config.toml
n_kv_head = 4
d_mlp = 1024
activation = "relu"
rope_base = 10000.0
tie_embeddings = false
init = "normal"
init_std_o = 0.0105
init_std_down = 0.00372
lr = 0.00278
warmup_steps = 257
Each number is 500 + 40 x the weight over its row's rms, rounded and kept within 0 to 999. Layers, rows and columns count from 0. Numbers have three digits each. The size before them is the row's rms in percent of the matrix's.

# layer 5 MLP up, 1024x128, rms 0.0963, rows 152-258, columns 64-127
109:511507483473496559466514422504533524518527554455573419475456520521516517521475483500521418477505504427493508493475575458510482521517444453543579505546425521469527573496482491502522490549497556
037:535467511478532494486511502512475538554581480458539398512522480550494467551418590488517441534487470550487499515525565480509499506551508571512501517458499522417570480562563571465528465488468556
104:525421519492564432536575501540522545505560434452545440499476535474508535517515513533514488561549535455561569464503525485550488521476494511456446476482410546484530532514514609433513502571496534
103:519499499461510535432481481467490515455544522479547506493533556439571534439507512524439494497451476511488563468403556428482488437508490523510502472516528593494503515515520522458502460452525558
098:450548562475543520522433533445490511454536552532531480511551485506542518490435494482492463509553473547452540551462514479543559468504506474496491461453473461476569473463526551467470474472459472
127:552504536548511511477559532518535502471547471510443479537549547502489500534533556569499468554463459561476521415528493460454501505424532549481487427517567465436491513503482593469502482506528544
104:552490556485470529519482494499447552543578511493567471450503589489539472537469521499462442500418502552531488538544517566520538571452471513429539591511485444485550519523525479525570475537536505
100:528383525469492487438588443448552482585508517481559410498497487478524520491431545507494480534460505534476551459515499481517522536445445482466533490546532488478499599524500508487457421525464525
039:506499557471533472478508437557462529551596486427609427496503485532505491531429558490538409570453499503490507481532564503526448513438554553511528495451498483474534500492514502487515428485463521
105:562525522522527482490444514483457555523499543505486505502541501482493548513537577452534414515476538556517515500446549489430572501529449598506465454475564497419535514533569487490446474489523493
105:520482527505467510475426513514497496507523471443493476496591532494419421509548534465523458530469503557573530516482548489433469491540451494509460503440551550506520538556525489417569533476505506
105:438446529508499502503569474541513521482485464513584457492545421583527544483466519455504500541538497469534528519508528493474474529459516539536524492446526489497482559497502502437513493527481569
110:569564631522573452431504479499513484495520472492529460531563566510522518503535507502457432524501467553545555417563512494601515529460558523454527508453470581473503517540437512477481494553491552
110:532482501446428587469516509463556510479502499442505455472522470465410492513548515490506468533493474518432503454488508537486495416495529550504586504509466489496511500451516558458522484512446495
102:469487522523597421475507417494511540466578560448555515545497476492511500480465557394565491492495470479564556536554496518488489566466466442495439551402505529480510511549476507476532517566517593
042:464518500503528592526508458505493561491533524497502450523435518488493507515494551527485429566504447491448509481548589518493493450488487592533454478506517480421548509523526496418561420533480540
091:515561469498517449496466550485517479496507455481486498546493539456443483517516471508531390565519473455453505435411522461509520473509492487506564505498509488532495544520522613537504426514487556
098:509470538555589498451566461530509464501486471511547521502532563506517608481522571539508488524519433454567505485519516553471494532463556536530509550531504456501508513498451536438470521505513577
104:563549499496507533453526476484486471561510474535575452457437536501535509452426520487561433532523567475552553543482545551504465504478497446409478550426455539517496530491474461523518437573464533
089:524486571549478519440505455467488585467586491430490503520450568552519408536489478526507451476449480456442531499558525558469522457517565419470467480436479453457531514447533493515529461514494557
097:556448475460511452509498485491428469494498548464489422468475498465578497507450512561475453555446523519482478529538529524443556519407448590423504544533495496487486534508512485495524410552509567
039:510541519494506525530492430475485512554533542474501413489478526522437457504424494501487484566493418472538463516448507463459551476493505563450468439494478505390512522458468516471533506493518590
106:454522515473425486458480486466504503547538488536468452508456520513505471533518492608450431520485517487524530517490533481469487490390462522463517512532497457468490570585511488529577491515473594
097:560442540511526565457494519451413512487540540474537488467443576497426472453499518570455432474498521534493513520591523469439506480484522499430597562517468479476533476608465528521568528539505572
103:505521460455547496460568418487527466535487471433518481443522477462473479456492502520532439547482505448497468438492557574559433491444480490461508479519527463481485561584492479534476417504525532
101:525474473453470504497516473521515533501549528454588495469506469464468523465371618497490492520520484533515480565540520436434457430485498450545506458532461485489552522544529526401497473541550538
118:528488554470498535471479479520404548508538490472511494576528511495485482533543590413502464486522518584482546490493518522506486515511493525510541507429557545502490512476482495454546466474511526
102:551483533573587493428518412510512502512498455494507498538486482489482484508507477516539491535484540539500549580590533547483483541509518467483467475425505521520502510548549501493530470492516535
099:500567586443516537425515520450489486524510574530495487474511514524553544523409507401515450483502537531456550527463531502583483522436543532494532492507560490452548513546503473445529492469543608
108:529480542491527554499505460515488538444539527506580505503458501446496521475465518512511471525548484484450560463551515523493536526474493573537530573427506494459538516570511573496575456551499531
103:550448533476490488441498465395478483492515590536515409436526492505534502487448542507482510592529489543517600476533469538491547427503536479519517505498565553467537501569477506531492518463457515
108:506551531493510456489514490433583460461497439498548477501486483420516528448508534547470489601464500502460495457565507506539470516496460481496524525434452510479504544438464547398529527501483548
108:507447581440586575427512489483463494471526471465632474482483475490516547517474546433494462524492513538527475480521567415534518554430445499528540547446512459480501476454451507509520519556442534
096:534528502482514522455402565474468488505540508426521508453498500471523527557494617499541460550447541460540522548516497438460502494500501474487438468484588548504475478540457528524433481499545608
114:518508541485508523464536436434482494483516525483459465472526530537505468538508495457450401516448476580478562469499526446437562448522479473522493513457457552436532484559484522502498494539464519
034:460549578482503556472462452518478545483582519454515493493478466540535516513484531453486437553482427489485536473438505531432477448501480505478463563460499459441554540461517611481509478544474600
113:480500472462507470458475498523510504525505530461549371481519501534575541473492551548436422497491506511484570497491542566431477481516474512495564553475396495474528517542459504475533492573451555
103:485511576537613498419523553519502515489512528447511513419528511535495442491492495515442500505435459482538536464580501515426529456459506534445544447555558527467502481481555451504503475518486533
100:565553639501570423516512506502461445507438438537480472450539469534444469505454511505491516491523535545561512497497540500454514533538534480447411504537475515465466456442478519468462463458501493
102:515493495411517454428514551471442527535518513443537503523549532448485538470487549487491542564550495447473535437479527611526478491455469570489545465466453552471568545491465612431599518517508502
099:508560544530532427521593518437506521538522529486544481447500574518457490452454455459570476525424482525505476472501576506530481536512494476434518544461562460488523527534540512540459485522514562
104:498497496472484570520468524451513525480534505446502480553474571437459447472533475500458456592574535483454499450481556456509496462562566509437537493402411470477513465450466494494467438577485542
114:490462522462501480510484516483538530523499540518505468391522507439515526550549515440448391596462454500418496513431509500467484432452445519477532474564486519445541461521480512470497481431468519
110:563446517445511488479458485522399489485522478464496473501481571522493527504544526459542474470519499437409565459541613513518477533454522530502433554471499518508509458544453498496509514559440521
114:444445527509536503540554514454533577488535501453604446507505480547441457453473505444580518528504468451502515575530525495443476416557452481481523504525515441501622557479532491509500478521476519
093:553535509421502495485474507472516523527545542453479468498466585455473491520415566403518405519426489452514551544532507443525441472485480532405487543478481555426585505510473493483458505530526496
106:465450494539499496505543478456559532566481506511539440477555490465553507562424492559526447531522438498463474444518516472497456475458431541497582487496599472470505507570512504448500442517509466
113:486497528509459505410540494498491504539533502503508467417596531529576529528480599507485484533481490530439574578542523453449577450526520525529457478519513499484510466449505521480509467509509488
106:558547523446482615407506472435463526481527477504476458516471545509471501500516582435469460504519489503436475447485497457503519512512523542454552525462478490490555488495534561549504462572478569
096:519426501520545442465561510509502473580519538486486413536502495569503429563465483499458506529486476487555468465454523549490416502465498477420484554404474504455484504536486491539532516543542565
095:508452559497504601516525510518516510512534500432547523497452517531512464516507508496473505575422507534533559378453502543457594477481459469479546465509498507409608557507561530485581522504456571
097:559465464478547480525423514512458506482550546446520388447529432531503427544493507509480490557516497477464547475477572516500472480470459459454474598544482534461560502517465502529495512497425553
098:484489529441458481507572492559484499537545526468489470459528513487593526447421500542508499546528528503508549460467491528533452519539527554515491532491469461406580543509538495501474546562520565
097:478510554575470574480514451536459487514519519446542491443503444574522465578449481538509469522452459533514476469509499506479512517432502506432526536473552421494518489491526499503536499510486523
105:471496512494503529417444541452492508479515501390551466414537480532577579480477585504456411496517510471430507559541490490547529412522467465490503465495515524501543524518497505511486455510448499
093:542492449473533529450481437545496512481519514464450503523461519496487397560497531527545498547475517504470510483449539503433453505480552498465536524495550428433522465593492496526560522539450575
106:514578577525510486556544512507465508485551501533493497502488591446506482533473513505478456539524512559539539577517558454537522476502474493539478469443543479486514522459532534397521425526451507
101:486426587555488509515548439528554500536539549486503458496470502499499408456494483532471475580506457518455464464484533525477519513519520536458525487482555484483510539543512527538514454568493515
104:520495528513490499518533476469512566456525506473485458472524489415465533509504493513551492527547541452422585546548531432467518458532446523429490510507512485519505551457450554388498484484446508
100:556470492393494444454502545538478520492493563472552402516519530487492451535552559559451510605496486549477510454526495512465501514462445572475510579547577551474510514455501542532543429516494549
098:461564469510537478545477494450514501460475523478536472455424563529516480538459556449513471538545490533494495507432523400477471422436516540481470461507594527412511495583485453413498473484503496
106:415537536483511488508458436508552521494517498451543459473531496532544461418546557486469499559484471494521498469551501457466474480403386489430512526545445494466513593508484508523591475523440550
101:460431465567518572481447509541500512468524502521521500523507563456427473559520499507560488509545467524503481444514516559469466445418537553482519538467557486499478543539564524433534477474454534
102:480553519489482542380537477495545533495548497475526483433527553547544518552477522472528495510475546474511566590530514456477497456453502498450478492430484539470527556439520564512575518497469536
097:541487585462531604431503475474451515585529562503577465468551531415541571495465488516541511502451488523520564535520499535564479502438478459469482521465478502453515483520474501515562462521519512
106:500454482454457519500435491522474488557509528520516492471469435484519429524531493479498452505502519454423521500500551474487581495487478522465492615525526506501541592493439497528461454474466542
110:502449484494492528414446477515468550490523554487501488527559543464432502459498546431417490571456463578484519513582493476568539490591488472495540479393452471437443521581491522433543515470522504
100:550509512475464598476505520515573481476505535458514457455465509488471517470436442529566517528526550508490575469514571477556536481477550497476483491505523459471567562424463546482528517530480522
101:581552487491462602436526508525447549507612472446453449489500508455511451519489482550445457564442494491485488471509512543544526480486546526498533498460462520433470566529545612462449456520502493
103:546519514482514463468445494417459505537518421490505492513539553558581478486505490517552476471492535457593529571534535465510483548465488535437519492493499473491475488567512514474496442503456505
097:569551485533471512521437554545451502479515471494573457454519560432531538470556496475468450502488494462440459432499526486511574469493437488462534463476558442473493536467494488514439481540444504
114:520533522434505442441538475507435566571524477462465466514555559470544513525552454518483499535455509510493498536438591489476519512535449528488508400446478506412511523541492492412461449595455512
106:544437584402542482467482407509481469502496552515564468486504541545586473548420521515537466498460453447505598502490490529462522500520516460502501487548543494540507449461458466526506482495496541
109:527561481506422444485508440508549556526526459506510484486545464462479456457409527524490478497497461511498538489467471555475457563552548530460452522473489491475530591503476556514506446549480497
097:560490505516500463458481457518483520471521497466548431483535469496502475426496559485497489497407464447488525510543445510506431497536452493396452600517489467480496512520480513489471490533482572
107:507539447489485500458481510495540476504506570439560473461524505432500491446490538532454492530433499510496467481483518507519477448477473506509537448470538598472548519457491484487501389524509527
053:508431481485505486488500472505490509547555495431506453470542554451514471504414546455514422581471476530504490496479523502459496457480574546430551578478551523413576490552558548524496444493487551
099:505540559473498511533499516438492482465477521515488443537536583547481544456502538453446491495448517403534494437519500513482540532524525477447481545428608466480548520468502537456527532463474570
106:454551537506521487514560469469489494455492521510493428455540472508521462517488511495456489523482482432499528469467495508427495421506500483456543486554395558472567536418499488394538500483531516
117:526441550469511552463465472470502464449549459522496527461517511505536523510492543507490523547550446464506564511468525472445427508489425575519468503544542474492547511555474547439481425427416493
113:458535511506486561535546497473478534472517399467486486544591484505576552442446520493446434544464522526519524483513495486464516475543520487541495542516499496470497567481552509503552481501481555
097:494491486488615444437560480524502493508507536491526509430453507445531499556477572406554447517483503526500596530396490537449502441511510471432439545461529504546524508438487508465490446503459537
101:513489594441462519393561445577435563424553515481542497496583471494514509471458509492492507528495538487553594501547470453421581540504474491477469492408499523527516550490507547425565505468465474
072:531501542489569489468503493489486471430502541512550480499541501441539479539514589518454469582523519489415585502542484453502525463418565551488543529476513513446524566550439522463521510507424517
086:441516479518599492529586509458557554543523477413537484504467490470540447461463523557454429555420528583548452472537501506535543452524510477502531462467435506432540489446485532502532502560513518
100:550520510483543480446465438463475531574532498521567479440554485566521549496440542536545472541502476431464508484558561544517565459455537518467533519483516581533529496552496522570495468505494511
109:469458567537502531487506449515490492498467501479560492445536468497531444559475500529521466481504485462486542481525487460421449477489536480546541482507507549466576595590472511448591467553491565
100:479528485567496485511509488484500506484504505428524493485527558444429540527566558462545475509467515514494556553479559480477428478524474493525494468428519492383498539513473555390507421459559514
098:509439473420464513420473526458531536527546524450530526461469504532495537605507555535538414533449484479415544481531585462460545533488464601452460521488488518494471415562505550485498422592455518
032:527473540480503460502537462505469526564548515479604423583531474496515498501456503451527496594451476494487521470508569543483545420472513536499547535398495558433521521479475510453531477545538539
105:531547498481463438486437504478423515525594458492447472482504454495543490531482493560427468566472517499485525480446510530557503475480514574541513458527458489412562495476598591440517498444454490
034:519408532528546503522510489530450599490535454432540440504480449448484487488494541473495488603493436508545510501483544485484480439476495510420466494428534509433583503491517549491496425463471533
115:480536501475478472475535476484492511581495551473527478460528480464532518459485534507519447524458483415504499559433530592475546492552539548510516438494509484518499527513474491391527451496467496
051:475464502512507542427527414471474535505620536476548491445521529568550544491463586540496470490434482502476518560510525474472559453544486457449547525492487515515536548495476550502473455473522504
122:569479616478613436482528532504514504472591504502463447537489564481506507546486515517453427536464482438519563476482503484569572529486521546453458558503533510447499451519473503545498481540503538
101:434489476503522512547509473546514587582592515469526482545509501487502467491495508470464499490488482554487467524444511508550467475446495488525524452485484508491596480546536505436549514512525466
110:547508470473512475482510503531553461437527557537529438492543476494544462586531526526570454577522486551534569511524511496420538496477488509482512498518550581469500460509447510485490496567484509
107:530558515551541513458509508520476475602479465447555489506505433458505508467454525542549498522492465571469487564559540540561468509493432503516540429503511537504494509448467564520529443451505496
036:439485529507525544481480454488537551525594550478530453502543447507467453514469544429463468580528516502481540485515550487542467462498494520483509559524534520438538531479560571484563457486512575
116:471530516494528565470448491468429476514522523475591456489538477524560430522543570540511476512418540564473550493498511469546547430543462455517477532561516558493537544447463496510511446475529481
035:507500518501615564498543507450472530507584519464518426501508493519489500489486584502516439510480411483481525493472534485436525479543508566473518524439535537476558532527492475464532500563417545
104:531538548504502459519416480488466514501551527498494468469564580552514520503504579499502446514495475506486602561542514449484487540496458489408434532526492470490573527463421541492494477522462500
094:516501554421509462524602520531531509495524478506608450479567532464523467459530509493462458514473524514513549451524446485478490488478549526495512439526480518510545567488498515501465514537460552
034:510501572490554494500514476524516519501565522479496398492514518502538460496487549482542441557471488479465581471498512519417543494506504547452477525508534537413533505545463571520557431546465584
036:471499491487491525518482467473461516547559480394522471481538530501473422545500569464523439517529457523492553479474538470472483453418536590461553509488514453441548510524494539472470461560475575
102:429454542427542480482532530488511545488513488542556485515542487515509514498483513438439542526538565504530556565524523464527481525469479562526490480544427500458493619431540584416560488456497483
097:534435538551516556477409400557455504490498520493518464492428509580456508502440510466446417529521438551530514458473506474433416474506597523480485540487487449536510496479486513527559536462502545
# layer 5 MLP down (transposed), 1024x128, rms 0.0949, rows 152-258, columns 64-127
131:472454545476519488483544478528475420496425565483447518583520531504483486519483541507512468537452528537492425497491470542420510430510540558441462493469506458445485472375505509491521487464522464
020:544477546513489537489450460497424470419504532456550483530435549458490469495528507557477536447546466542523540504514497473580548558468510495460484478469493465513491490530506537541503434559577508
099:481491453510520481477514446523531525513463527547469488532485463497464444417513573439525498541473518468488453530427479482494621405544458463524552507437531502509522447467484453516561554531461447
111:489523486507472452607482565527492479447441528496428545527488504465521531605514491490549490491540475486583570502623547568466506536498544455498502482460442548459503474471507508500554513512467487
100:482542515471501425606531497485426546523499483518467523554483453546471538558542497536533490576478467506579530381475478513487450526539425544583558504454461502468540486439509481458557488499513506
150:500547499474418511482428481476521581484594460567457554566432554496479554470555503471485503486505461511496490555473525560554454507489551501536479542482480533470528509536468573506525553556544496
104:486453541548561476513526508445511505561436484522490451481519466513419587463461578516546464420539470477531520494486442469542415503513519520524481480558457504473495492467497456532470535511541426
098:550552491490582510461495560528476473465456545439500572443588544518454521486460457491559560532570463450515473550554522508484473438483444456513484533552522502568442438536429505551481463526521543
029:460486493500496420592564516526509489432502503419496534513534480428550507509482515541498520507449529511555489534564546484456488542520481502573511484559413500495479496496504504463526489501458470
102:552516443584510411524517460492448473480433415411482496509463499486471501460504491470536518501471534469512503459482500446524491443509519472431535528526498574495511515483459485568496500553513510
111:458493502519450613510552464405409639489566469557500446519510504520519519489511539468493496389501470475503545479486435490518478552542516527459509478534442541501491518494465500452507532526490536
103:540499445486484467533480557462484469493465480493521456477419546494561530489528532495493556460545506490454497492526513511599542520542529514524456506540440536482465529517500574553497504519479487
113:439507475385519484490515437549497512533477518465571558487561453506500532466514487451527472504501470549443486512476480469486495452464427496525514426500460518523507454604563476536516533527543507
106:476474498486513478460494627460561455462513509452557532458482467492542587514518515450446450438520508585491551449503505505560502497449542477581419464551519484522485458482514450521511525507520478
101:479560535459486502486501473487542454447500501483531488493473485479533476466550454514432537481566527480485543503548508452587512501508498457507475491504560495462475530527501526526424517484526513
035:499447514527509501449453414507534449505456425494557423500517482534486482479474514485504489520534504468563466454442420507466521441466595475482530483467434557483557458576469497522522535518483542
092:512538548511502408488540475529519423493436597544530553478558538502549534476502490551521514509469461471505519518540525551515516598438519487492494566504404588509522476538470497513509506490548481
096:453429492441424490563513497524464506527475495481472499524528473463461451526478423454484500516483566560485488471522530511495526492484525468484506533513538510529493502471536460629590463487542483
103:473548469488462513518445563428485583544591506471492449463511491508491545486450526437439486419552482544547469510551490440528503492473466523489519485464567548485508443544492543520485596473487458
082:562523494545460542509565529513550458562403483594460541511514438522502559514501588546500530496530489561519435495492437530530557571444460461479485503502614423563495503472508488590486558510468465
094:512462476534507495480463547469537525483503500511453538509523522510402438552541463509461545482501417476546546491540504394463524504539568435531446546526444547524470445459474546511487498458487531
026:519489478498442494526459414598564505557508538496529499489462505536470503487428584432586407506525472514427521457484577530505472466440488503490532529501524462446514474446497471494520474449437431
110:538548440461495519430520541468495510477513502463545531462544504500520558506469496471448544467535433536446543543567479522515462527499549495509457558504481552522466456457461531560496494454530437
090:476498448435444519555540503531517425482432515540639562528485465420519508480475457502513565491516501494582520532519521473513480526479515480456492446464513517503466557593419535526435537484466424
100:485534520506470533499482534517475560512553459515473520539572560521544554568469502466541412501460514484523540528534450577542471529559487489461484488523474473424456518491501468459483558436527469
104:465499515464522514541471567474498551512505503498486486520524461470495489554473525455548498504494530523536521532485515439565587584402536448487458539624484518509500478557515442532449518504540524
110:470573446457465488548493455556513449574506502500479579484490456500455464486523407502490545471494568478481420451462439504503509498494508528472551539446520388531536437490482478465489574462473485
101:438470561584486530458515536518518422527433474492478462505552525511498475486519586439500498423521549522508468455515531495523577499407503469462537474484504479504513453430511482543458505470503544
095:478487385528494496528466459559459478555472421429507522518544526472569534489529456560478535479510525456556405600574489474567488472555459544463520455428546537509397494484491512552431493506467463
111:506478521473466479530519485530461540566542508477609571531524558478496436532509470489497504476471591515476513528500490468476489484497425508526510440554442525435484531507505457544532407534526483
102:505486489496514570490539481527483441485494476514459458574440411539543580469493506437523478533495503510514467461553497510544478478518514518554504553474517493582487582503502502488476473445523465
114:471491481511455506521519458478452465518496513512472518511485539483458527427547402496535505446530513488470502524461569490574512415488444497474606507497509457551496490509449475537494497395484453
117:531533521491506507519518539433432494516538435495514476523372491509500504467559582519600476547536518464577515520550505621501534520502509486497498494516564542559448526485505526467462494510443574
098:436502510504495511506513465543541509501459503602377453542533461525490461474501429500416453514458479489469457443481497506489497483560483540438544535535485494428468569469497434500530502459560473
119:522572445494525488456418530532529527484506506514515477472477480437429489512483475502516554541503500551592542505516441527472464483467520476523440440514476493597503500490488503500559469444494565
014:460493487516486514564457479453590457484462523488464495531458446475431439421479486544539523442532452480460496484460511468541498479485587489486522521439479450473503557492544509440541525455529470
121:529510484513482497575497499363454465543505480484492515556581493532449470569512465431419507573525482501529521523524517502510513455508463520481515500450557549507477500469441521506487553479556527
093:543479470427402512531484558525495522504480440578504556548495466503476533547500521530524587543512540592530533527524507475487551577517482451479531590467456525596437524474469507470446491480453581
096:496462362522436551477464501508568590517563428532562517518456558506551523485478473515526525519554505506524535481528470516497520452530538495484527456495492484550556494466484500518578513518541534
105:500473480511496489503473484521475510485521504480517476483496505400465507539537450461550500485519476510485514601553437468479474479545470494481547560521422516509501505492498453512476517430474531
091:485487451506551486488426499508463526490516515496503405548514445416557558523496495428522453469479490567580529553456448554432526485544506557513466474485526544431523540486517511503503512548484426
095:549464495518427534473441573505506573563513548505484601552515544501493510497422615558516507531546498522491532470450477469502556494510479496545465487509497529461483487468541525502435458462485476
121:510516534546456497473456628545479472513453514549562542529462543457511495476447548483499518497527475542463502481503510447521547565505493499421452477551463498504464440527474564539504404575471534
110:494426507578486486497519551488544492468447426528538576524575470446503538471500500560513541595478491491512481488462508507425497440505512514499489472389559503461535501502559503512570489431510465
111:582512490526527500540494552465576409457458566514463463474528496472505530415523546473452486430487525563488456498550477540461503539503469481502443550522533507530496572463465526570496508502467475
087:551554449524477458475510554493540510502501487487500503538420533507471486543464490511444564462605486512473504513515369499538455516519469470499522553442500453521488493515490518458537539537472455
088:500520508568486518453476525470531414461495581512505568436450479489460557427438518541450560518570521510521489476457488523518548574490528445518456540453484580539527488490532489562478550510510484
128:505556452519492529449473547456482565490561487515486481501533411486473519514516409479446499557568502538494484501457411423550456473524546492522458474465475497483551507519490564539500449472483486
105:555450488462415516490496619524541562539478476534382533512393561467429484538518526510508507531525464496429461465462572542525548478444549500551481522507504545511479491485515537546444504468457450
084:495454469507448535463508474491457512443502456518577645482551522441548541496536519491504504472480503496545504488489494483530558471560538468550500436542515442575509468483544473481464507523520463
088:600503443434565429502530429550528482463483521533563481536469477505548530566438480538516471432465538492570507493494460488465479569540559475501467457449534461514507508428524538565475528498490438
095:481479478495476456542491469456486563464578482627504574485514475468493485540521547564577517568542511568537485461453513457533538558604533516489521550527488523529468490472453510492536513560468556
090:467488534552577511563509566447463438501443445486475587502591493480500512524525436517528541429555560598465514520501532465546511416551521511512472467562435554527489495477569467505547481487500452
082:504440488521506527436474540492465517514491497573551500574604555415527520483541506501489481538496530418474525509556517528530524485479519458535457489525545530452481588481504504537473457435526506
114:423440460568500523499530386493502505462492467554478542499543502419451516476533494543492526545473494504484442498473477531463518540538511557474487541499485498491527511513491453488469471483483534
084:486454521557501516442522503482537447519493498529546471470505513484496522474511500402471580493530511468486526464549436485460494511424483543481479502510474541533489537443532527508441492503529493
117:537483488492430464411481438528456563507604513546448486546507503506428531470531607496427506520446524457481548526537483482460499518479558495511466539428463536545533535555480541462582524527507519
093:553530494519463504487451466509495482495483441559498597541602507506414572526497507473505594536500461459539579524485546546500519486508557538498447523492513442460540510462458463469515493543511547
098:490474430519469493647459475436545550502545451520503534540526523489547504511508486516454482489498507592438461513519473558538509539549585510481537494497497492549487555410478493535556528543527469
104:544447600554530496508494562504532457465510521489519452539513475475462506555549400495510525461567468529520479469527539494509471505529476452448564539465437443475478461401474510512521479478480494
099:454491445527501506468512509569554550489529526521427468487523406491486513469484467535541497542518553469512575468488483455472529481535488524536546606465518456482602444484496487537496519482479498
103:557492530450535525535531514450433512501512495528495531500490512490558486513525547424505475502569473543471521543493525533533515515562582426520457533407556458518508517466400488497416514498445440
091:536480539505501479474577534499528438504405507465536490537550501532526498481473403521491508439438454442509479504544529423441523569566533468505496439525467465482520482481458500548517527482537490
110:475550572453492481483497522446454543513541539456530550483500460511477468562569507479559472499571429539417490576482527459556569517452523521507510517531498434465462441537458498537366396522480455
088:495484443581523486562500530572531505565553474555480498496472540540494484486499552492477464447478436436472469493521445436588517515515474489460502521486568462515494522526499488543463550462424474
098:473556528499512497516541488473411481469552557550528522510467541484483451457501398457494525497525507545550543461461582534464424517499480516479502361512546529538472460560550464586508571482482435
109:475476463505516515482477451428508495557539455557482481384475496449475558525540452461527487586545489475464503505522526482541507494492540552511566477573508522457462490424470538505497484535479516
094:497533526553497478534504539518473444529404444478460610529444409477544548501535515438454547406594527584508390516467461483502513430466477505471521412531435503550453513480535471553473439469503445
101:487480479496504543463488531525480533549516585503428544495438386481496436471446571453529544499480522517491423510434481468514525500463478530486461485470457458485523482521517474542531552450471479
105:524545567544520578460513526541521475497439511526576505498493519456542496545465561503505477460491465552489546472487558564381507437511515497473487498533529597455468501469482465493427492499496474
092:451429563505448497482570457457546446468446486446486546540525399485464539549454583439482545525515509474533497487501509478492505588574541471495468576496495548546493494570484454524447492499542540
121:511518560479559482507472543481515479551431454420539538547455436526431437530487522495620498507434469593455494477458430512534524521512462490430507566497519521534482500471485478518491465537511554
095:529512483565544518553549572475464503505482481460480488454500540528516497544546491462464579458505545476527471465525533457533481529504535464471533535509522512504500513460517561489475515487466513
100:466511508457534453517547520561553504533449495459491542488491509517528512484477462473509535419545437594523442540549527482482552414527540452477568457474515481450515477551484441448487533492442448
099:559502514547536531530538487522452533538511565558529520437469489404436520477585506547565498480514453538495518460484494510434481502493543528424527441513524486478511493446492506484589455509432478
111:538490558521510493540555466516531437533418566568446517470514579471512562572515428459533515486467551445436522507546512502560540520490489429411501580544484486533449498490496417524513484465512511
045:560503503520453489466531423546516374527457516551493590536459526509518523475529477507526525463509480455490513489535444502534520429490466484547579565473508490508466537452526494523467482518478480
100:461466491528504522418452511524578495475517567552499594494521465450531473506517426533458487483547416564457540524448548539505512530491490509486451529552501551424491490492487444566510551506529421
105:488519515514465559405437488531479508482482494460464459457440523477528489471493535590529491474556437531510551520513462492516520479390486471504453535521482561516456558457471468512567466473488515
132:428499538522504520544491462591535475506417442495502501559496542496495401591538522544467514550465540469556447483515491526408502471481510522428524529462510478494449543515514460500547592433497503
110:502514464564454545381530431530438503489447544476556552419511502489498502522491546509486447550497447532518491487467445487476459508501468530464460482473452489528469554553511556437449447442502394
092:558543494528461538527475449503501521555521511491474453500497486552495463448497488553429500496456519472482377507534510443492497540595530497504493474507487485466539549469517429504507548487484532
096:452509524509519522510500519514446561492542378535536519525425493469517492536436552455498443563498467450411548505461430460534481418454535479450527560493491493480483448460464457453424439490538457
067:511432492510486490469432465560488474547505529490518545485479457501486475453425503467519526552482425517553516488457451449567497445478539533461512536484519462452514492547463523516468497459452537
082:504518491482397457485466538482508503444579494456458478554446602521443475495470503495471518470507494455416486484521513529530537427492538485453461514519487522518419483535465526543463451567520521
091:485452488445558530494488476435456526514516514462479471516503481409527507526458524504448542487523522523502532520511459440547459533470479508464482572527457592466509475499571516510448533505518512
114:558498485440494515434422505543414609516568504530470493463480497426478449520432564516502516479497456488516536451404422466481481501499486520511444460502505573426538531522527561499567483482485493
092:520497452510466527515510580452441557540568507472503493548530484475518555473542514543598488468519468467567537425479510461532534531499477520475420533526485478531470516438541477514558493561512494
099:532490524540484503553491498507525497527489472539547443538471455449551487468533499479511519539518611470536518388478521532526510524446534482573543569541495488436503465521461460494525457517519524
014:573598498479458545473486529470481523524499491491465507530547564524538485508504529484506544516523496528532546480477536493589499464453577458481432506462552482481499486527495552493569495590487566
094:514440520443541541450484512512569490482502595508464511540519501428502504448444524439486566368548540488505465501495483471524476484473514494452541529479480523512457532553534552567544508453536575
015:514563487557411531543525562445520481487493541511478501542461500529470487400551504518552533535474453448475518504548524557400494522561462482514511409510473520500498459522520506540492567470526535
117:520538473437507436506488479454492502535527493509585515517528491517517445436501543457529470439439469447473550591534472466573513478495489513511456462461559529515520477502484472531495461512465453
038:455525534510532547458478480485430502420470527532501505488514518522530499511473479480489490511486441460532455504555455496552520534474477461456524473452546495550439560508542476498499492504527571
160:541515511513563427479498481495436589509581477511481506504514402443518563477504441488455463555475473559550570516495452552559578510472517491449468532500482486433553481534490484527462481518512500
096:507503561527488438452544443498491418407459486518465532479535553491521537489550519541478515541478516489457477450607491525390519511462512584504493487518562554441414494444445469536468465530500509
115:476569570458443470483488471495477577524532556517461538478458442500500493493533457478466574491472492525544473520500457462443516515487453530506489509507538513416526566510552503489521554462511473
090:473421463450437477575497433519532405510457488568437504536475525549498533503532481471460473529544500444515493442501499542554508493444566557441485535503484455568493446497487424505567559488519528
019:460481521573495502480553479488553459467435449462479542511501571538477529449460465500531517457434447521429438477510495560520532549485556467503563477505600507504485485446520443543512481444470495
113:491492492492511459514470468485546527489493518514509561464503491486487593505457486530448516496582484619460532516474521463454477504536447489449485513531495498431572574481529484488487403491483478
022:535552451470506497476364579469523488583447484554520505499519478419543533470524496493485534471499469401503488476456464563539517497464492490521526588481478503490496452496489457523417432488547537
107:478552475532449500622467507538496477488527483476455485551526485500538466461539529527477544502506539452475498472530485548533585541529552535483491475483558485561558519516512468520536537519500457
094:474554445434505526547516526505495531490584465607478453476396516476514466456523491470553522512474565502510457539472480506546516456501463521494458530520455527483532480605507466465492524525515459
027:418512541504469523531513447564461492547398492526523533550460445555548471417427423498524530496558519544485460448536482526490397479468507452520499467571548459509444538459538492505456475446451436
020:481506484442504484517530462510449505509520559535508500524480486478415503558473525525573560495428524459493532536468415530427514492546512548529482542516521554412472501538507472563459557543467446
099:489543467451476481477467427585498440545443471469474492472510557439488460537446500562494468483492467504545511524504518553549503519500535493418519539525447526469508444635459488562446557591519469
083:487527439488530514479557564537501410449434538540513550516571483417499520507527492599507580483475571517479522488549504532516500492534543494447516474478535568515512557528542484482472399481497520